Weights of a small transformer language model.
Architecture: LayerNorm before each block, rotary positions, no biases in attention or MLP, untied embeddings, attention and MLP in parallel.
Each number is 500 + 25 x the weight over its row's rms, rounded and kept within 0 to 999. Layers, rows and columns count from 0. Numbers have three digits each. The size before them is the row's rms in percent of the matrix's.

# up: layer 4 MLP up, 256x64, rms 0.223, rows 43-89, columns 0-63
# down: layer 4 MLP down (transposed), 256x64, rms 0.346, rows 43-88, columns 0-63
up43 086:457503490504464506512497497545485505494483503487492477482499496445505489483513479455515490548495468458493485506474499518498549563501506560499521458508482523538527516516523476523542480518504495
down43 115:489457483513489523491480473482482461449541537466488511527485535466505508478482496464468491496468510496502508494466554504494562533506495553540482492514494476499511475475492461500521503515490506
up44 089:510511519515502518476476490547523485493527505496504516491515494527479521471542522489473508517526466487510499522503514417468534479507532492465521496472488512508547533503513481484479478443554495
down44 078:525511482486524516537517494488498485529509522498476482499473483473517514527480476564547474512464505480516498466494474540519455482465489466508513490546514532563494473526486508497470499536507513
up45 089:459500484476481501526506445482513500491494497479506469475567522536512512536484514522526511502525543499510539467514467507460511472465543468482517485518517506523517471453500474512479523518485509
down45 085:488480468477478465535491546504508494513532492507508499490436485482498489445514488444503476516504446500517486548479522500517483511552463516504493512480456502491488511546490515488539511487496494
up46 098:498482519505527493453459525505441519495539528477458503548496522541533468501481520496488493513488540498460514509536495533484527533488508535497514492508508508535510506529472477499557478489504515
down46 088:563501522520487478553495516456518514508494497535501511507485515513457489518507519520502531486515486484516533474474495470480485490464478476489541446553507495509472470498504535532460512528494467
up47 099:485517509553509508486492507486494497490486511522472529482490531481492498482542497486487460461509484493516471539506481542485504570494538517509517491469540518507476500530441461493530484524453512
down47 109:486518518506533498490548528480456552484548487464502479510459539503501523518510512480514488463524538493459498529462509471491476509530512497526520516511477511503476519484454464484502481498500552
up48 105:480498499514512518530501482520522496488472475511487474501547574494508481485537502506479523483473482510524515507432491501468512533490471517474544498515483541523458525514523491535496468508496455
down48 153:481454478513502493529487422465531511482478495507507500479499553518476513466523493540480501528509512469523467504478457529469511507468502514531527514495500541499526482520508548524516495525504480
up49 102:480489480532529533469505472457506494442499539506511507521523487538476498529556509471476483466495548487480505490526495443468483493514495489502505473526510489467475543513467499513468475507493514
down49 103:501579496480448514484501474536512502512514491524525539478514501499523498519495474487484500477478485508491509510501500544510481485504512449500526496487480489453461492488479539560451535486525505
up50 090:534536495508482507494498521518427511483522483541542490522519510530519520507525514518503484490521505518533497499446521500465525521435497485553494486546505520470492466525478476504501505520503512
down50 083:494440452517522516513475495507535516509492477469498528530515505498492461479466464509487531503500493480487508530534477470532458468535504492465501551440497483500515522502501494517498543496539495
up51 098:524513525452464488503471469474494518471488497480535551510517504460479452462494456521497503516474483556507482538501463489516520506465525491510497484488526518531540528527478503529482511502515519
down51 089:518476490534536500510506526503536495533477501504511447484538514519476443489516500474473506466542518530471495530501515462525501500498506497520481496510524529527452521469536496497524546534460520
up52 084:536540517498512498521503529480513495470518535482526548516494452511521530481500442491499483537473493504513505514494501480500485516526455510517484468510506472450499476531455488531496471516498438
down52 089:487550507529543508495517524509520518491483493530511501502524497490464482491434450491491514520483506474490512469508486523529507521525529471468560466491514436464508480521495532487499499486531492
up53 107:530510536517467510529471523549539488469528533505532483470520464474446468510469473481524494535486505510493543477473464504509506514485497502522512505508547504472492464495464494524517485471530505
down53 099:536519462507470512501531477518449490514480508495487477472470516522494566520502509507522515503524459531502450509469530532489486485487499533486489542495461513511485506494494521485487452498514439
up54 088:455457515528476530518465527519496519500464490516529524478506529489505598486517479494498493512513517497543523501495475518500528530478500538485504474529498526458529500489473485496504509521503535
down54 123:445484524504472495492519505532517500510517505513513462503522527489548517580528494494527537497484518532493472510472500457509527492516494485493465543511476559485476471470506483506515511503470512
up55 076:483497515492516528505493479519511477499514499463495473516516501481493537509509521491514537506522516494500445548507543465530477521527532524517455516488538492473569478487501535534505490461525460
down55 077:527491468480474476507528543476503530476455501502460492492476507566538508496478458521477512510488498486455474520562475500490523506473520509490511524501487438520468500504526487518494492520498514
up56 107:482492516479483517479514483515529525540510490499507472495516557461523524466522502509486498497550510482553442459509482502524531557486491501491483506478480486502496524533512508500491435528493505
down56 094:525496469479487514563460518515523520465504500514454517471471507499501549529464527540522524508464489480491473520496515524464517500508518519520502503502506521510474486550450475505467504469465493
up57 149:485485481553480489527504504513491510457525503508508475479565505532521493530474494524504534427527494503522477520499467474485490471493518456539485485517462500516510480517504467496520546491480481
down57 160:475468524517473524505483544453503508512511506498480494489528510521471481500502517487510549449536493514508495537485447489500527496494518503548501484482486498533517540538455462513471554494483487
up58 100:516495481499458528500461474484453517441523526466503511529547468518482500543483522512509527516514525507517534527501474477500457493480459454503487516507521476493528458509460473498485508518497513
down58 109:513531525515488475494475540517504460497506485507494519492562480491421492487508507487528538494501469473468466515517460515495508541513465471501530516530482517511491538464483524481508494477531486
up59 099:501467555533514519496545498509535510510480482521493505507534508522479487455503510484495530509484479493503453465535517524484508528497529488495436467514464533489497547488527475496525503551484496
down59 095:494546469483470512505481495501513514497500512494545501520470530503532505508510482500534498498551491530483542534487486471495476478486496523482541526526503456523492447552450530514536494468517489
up60 104:569499542490511470472523484516465517506488494518485515513520543529539475488522491488507514478506520526494465502520520521454529547509502531498467550498523539505477498525477491496509526520507451
down60 094:482545474509450521474487501512551468522474507521504472543497485501492508516533501490494507484461513463485545486493463504561529461490543501513498476524517512492507536496498496534475488463524531
up61 093:541504441519476476481510525497519490510522495500456492473529478479524496498509497522473501492516457466493468507547507487559530509506496516524483454482482540502499523491513491473553505477536461
down61 076:479461534475522539530494499481480501522483498505523516518502504534462510491506515466550465525507559508498533510492474499442464518500492490458499508494521483481507451526495508514461521515452524
up62 103:489517426454537476504471517490470514528543499536502513472516455509523485503499479513514490534486497531500503505503507478549498466482515505470515528489556506509513529469474503528455515516487522
down62 079:499486546528482525471531503523479513499447513460486509488492494506491491531493526516483497454546502465493520507500507514463505526499500504536502467501425485501496480526529443488532477461483481
up63 122:469496504500534523510501472506490522517456522511506497505500526505529516496537463485436497482500519529520485499500525552491478492506459503451485540512472525522496464472487507494527436545528505
down63 155:479524515517535549496473450494534494508525482503507507548461520480486538508524491472471513541513470496497501500490519534446488473492487562506520485515479512511487469518466450516509484498512475
up64 100:552482497507548502505511471527487519473517465515550516524483476503527552483504511503510485494478476449531484544509522523478537505521449481504471544507487470479478476466517506485492481495508473
down64 101:517532509487525498545478499507563501528522506527507488513527495491487482527548516510536517477484513467507507488460467484520513490417495523508490461503501509550547544497489521502490500488499505
up65 106:496461462469516522488520480443481496482480486460469506491496523494493460482528483482508488472493481537523463549540505533465508508564531517480506521494509477538486496500506458497521514518482478
down65 086:497516506512535533478497524474502500513492532526509458513501478504495479512497520513504514553538498492476546457474535491558527546508464466486489503484516503497519489447496544475496536468530495
up66 106:448492571498503465544451502522483512505517513513487520483521528532491525487532492528482503448470465483534486475486507507518536500498491522486511502516530485504486458488509531479486476539541494
down66 113:464470483479487540511503491503493467453455499501484497489538524535532487525462494512483539499496490518517527505475489530488482493515480486508590506521533506498491476478555530475489498499472490
up67 098:550475525517517524437478521515481458499520541494502531512473504473470512476499493458526529538475477493467506485478487523548532496520471522494464465486513506503502518528489485494471506470539502
down67 103:483496499514475516493536511492523464491507480522499542443539513480490513488478492490438504472480495525572528484504528527502516495469530520505485498473525501525513480552480536486479514504456490
up68 104:498500490494483516510530515507462503514495504482513499521497455489514512545497513483468488523513524518514485522556530497523520509515430477506457502478501540499478498501514550530428490497447502
down68 095:518499509509519489489485504480504501506504526498479523492531494555495484484540513543516521493517485470496519438437479531469527524467513520484557514515484456501504494484479459496513514493556521
up69 109:509504507517465512517471515517513455470531515432501499501537482520472492486476514525484495505486468449541491523475468536543522524494520502513540464480507497511514485489502498558478535487526484
down69 099:519527527480491529469529495499530464525527488452504473490514496480506501507495497467515490521570532516495515463493509492478483473502449485473506473509520526532491532577469476478506483503496514
up70 104:500500507480487486477500458472489547508510533468521515498504472490495515490480500475516518547512502502499509460488510461472458546514504519540491543456494476480571525522476499531462471494522498
down70 121:487492505480502503503482494487469517530520507526519484511476513524495450460547509521477487556527477496466474480524483473484519517486548486512536512501485495552549522522462459530478514516532506
up71 114:485531512522487535431475515469466575481522525468503487513491540505520499485487508491524483509478484538498521525489482510489507545502491493515493532505501427493501504492499528470485494538523507
down71 096:470516504477517493525519504527524496479487437486480516469503475531535478501497524465490524438561540518499457481468499474466478514525530450492498490505491519509491500523516500514470509480518524
up72 115:496489516508489484504540473522521466482508490505475473458513552482534484502547519489481498481529465508525473501487511503457499513543546523503510483471482513499532520438520496480489474531461459
down72 115:493504507464514506530491499495512501532501446481501564470551503458457486430502481474495514517483517530500518503519493533499487503536495499496518519497496537501476505478531473478497486546535465
up73 108:538488496497463515552448512532476506476483509473532498533523504516517502503512546489469511489482493501521499504520476471485500508465462462511516542521492480416515486495503476531526475518499518
down73 094:480554489532490494457528503489514487517516460526461520512531482523518518510470510521482474530543515464501487498476484510551494510528506564514505472517508554530502492492480525514490485474507458
up74 103:474487487495467531541485519471499496479500490524473503532562509543495510518477509519526499454509462471533493498505451500497507500462520456528490503529500519476507511487485508501432507469454495
down74 102:488519526547517480451522508462479519492520491469526490498493487506515519498500490510501542535485501504498459522518491502481515488510515513497521461477457480509556500494442470487548550460510465
up75 111:514521487493504498503480472506510522504503511517466479492531526519514474523470527512499496511436483562511510517456507512477513475480508455492491474479491497509509438526466489502506564494446470
down75 089:502490520538491505489514559476482469496514527519528503494501492538477500529500562498529471487566501496494507486477560468484470513466509502490474509514519437485514502485533500494498509518461513
up76 118:480541507550508478498526474550480466532518521479532483515522486540465537480496489465498481488465500507495476506490522534482526511449485471520538473499541519483494457487508484470477500503525529
down76 119:494506512537510529498493494492510473500536538497509528542524500480523437495467493525502483482520516524499481520509536491490489521507485508488458482504513531482479491474489570434548526490534513
up77 083:542521497548511510506555481502507506506519502511467525534541504479499463489514477492469514506482493530493465503503466512493497495527495469517517470501488493542486569486485473464435507528533503
down77 087:477525487487474520481524516495506473480474515480525496487495539545530496532491507505540489512573498460474489532503524486483490480461498541463517489517526493443501478501509476490553497524466509
up78 084:464490501511464465473511511442490504499473482484524497536521544556508539504539525504479496485483551497491508476525538512495501457463511482528513523543501517497495503495486457492544511493506531
down78 077:511490497513527560512513498548557483484500519504484497455486455468458484474487455508502543540472464483507496506489487484481456500519479523470504476480498477502477500508503510500459472480528466
up79 102:498465480498517504468518494487510517504494489548482510497534546570523486501533512492476461500521489506533525568483520472497471503531497495509483477498536481456452506500531511502490462501466497
down79 079:497518482506495498531506489524531470495515518498537505499460443453483538456458466498505540516456508499490484469536489521519531488471503505496514500508477526543546534529473504515507513495541520
up80 103:559500506514471495497504485536537489480527483512539511501492518507469489488479480492470489544476510533501478506516502534483551517495508506510507527463487563536539475508480499500474533463555484
down80 132:499513525470524506508500461558499460455485497471483488507537497522509480475485504524477527553509536492499496484470469506500580468519491504499477487500509506499469492473525481473498525471484547
up81 100:511496477478463499542493492520478477510505512461509471504564464509510497554459510519483501478477510544482446488519498519482492568498514520515499496480535505508518522502561514494496475496521505
down81 092:463513487506515484524470500520531555558500500499502482536446521486505488494526500536491496516523558488570503497506453511503475485497466487501493494487531469496445496519474514488489485493514515
up82 101:498500504520555517468543487515469468508485545510488492507451495498512508485526518523542511474466458488506494513480499473440500487489509435517494514538499476492484509490540524489523478499477545
down82 083:484499488471441494510466457472535499453472469471509495484509506504477512504470481470447530495506485503485512477492507508498498503468474538488489495470529532488543468503460440507475511481520468
up83 106:491454498485527480524473524528513481479494524448471516534478504475463544489495483495499443462449537503522496493520467537516536505464502497517519491507515498504511464486520520538462507497522524
down83 093:506500500511492484494472510467477527495527519531532496507471482475518463500541555466531481468524541471475533485506459511460526479475481519500484526483486494433531499453490505500478492519521494
up84 099:486495503480469492513539492489443500499517521517556501519504469478539516480467519501500496466519518515536484524488487498463463518480518470533476558485500488482482503514522478457536541492451506
down84 096:498512487498502544541483491528493516511489485499475502452489489479473510527475448476476517518540450501498476526490465508485481542453554496474522503540508506518488506557481511511458498500475488
up85 090:470486508517467466481493503562503469511496506499504483510491499544523522525465465559510506489504502446511498523516473509534501491539463476545495542476475482540485536458506520502507519497503496
down85 083:553522494525504524521496511503518525539488501550497530505517482521523487520519523438472516531487480499481479475521500477514540457518515490466481448510497507446506513494533497472493462460511502
up86 104:488467527515527489497508475490531506484485491473512472493488508510537540517499466475506511516528476446514536472512514539552536504486470486524529481493509550495518451524489481491553469521527486
down86 090:506521497493451500490482531443480515510498475501496518482533505484470471519490506491552493484582508555490492511532474486470520498482511493454538458471484491512478517518498510517473528510492510
up87 092:464537521490490471514533477442484506500505504530507519476496513512515536483467488507483508521493491546516506532499541519460516512471483492497491555549498488488480452518557521461491502536505498
down87 083:577463472507527515461457507554486497520491526466492472474522482499493495491491513490508517505482499517493509507486455480546445468515478504516505459501497514499491523530485479508531480510550511
up88 098:482539463506485492514537462500512514518482529441479481476523511472528523486536480472507510479524455496503524475535516490440497491524539516481496502461495501493516530501531498472558475519490506
down88 096:558468512506474503511470495452508515492516484492505510527468486501463497539493472500444525500478541481497461486444484522499503497475485527487500469457509494487522456486493505522513518551482464
up89 070:482513469488493478544482471504453511459526537511493490523469503524516522503511515520515491513439554503502501494509498471520518457467500501528527533489480480468561510461530520501518485496521533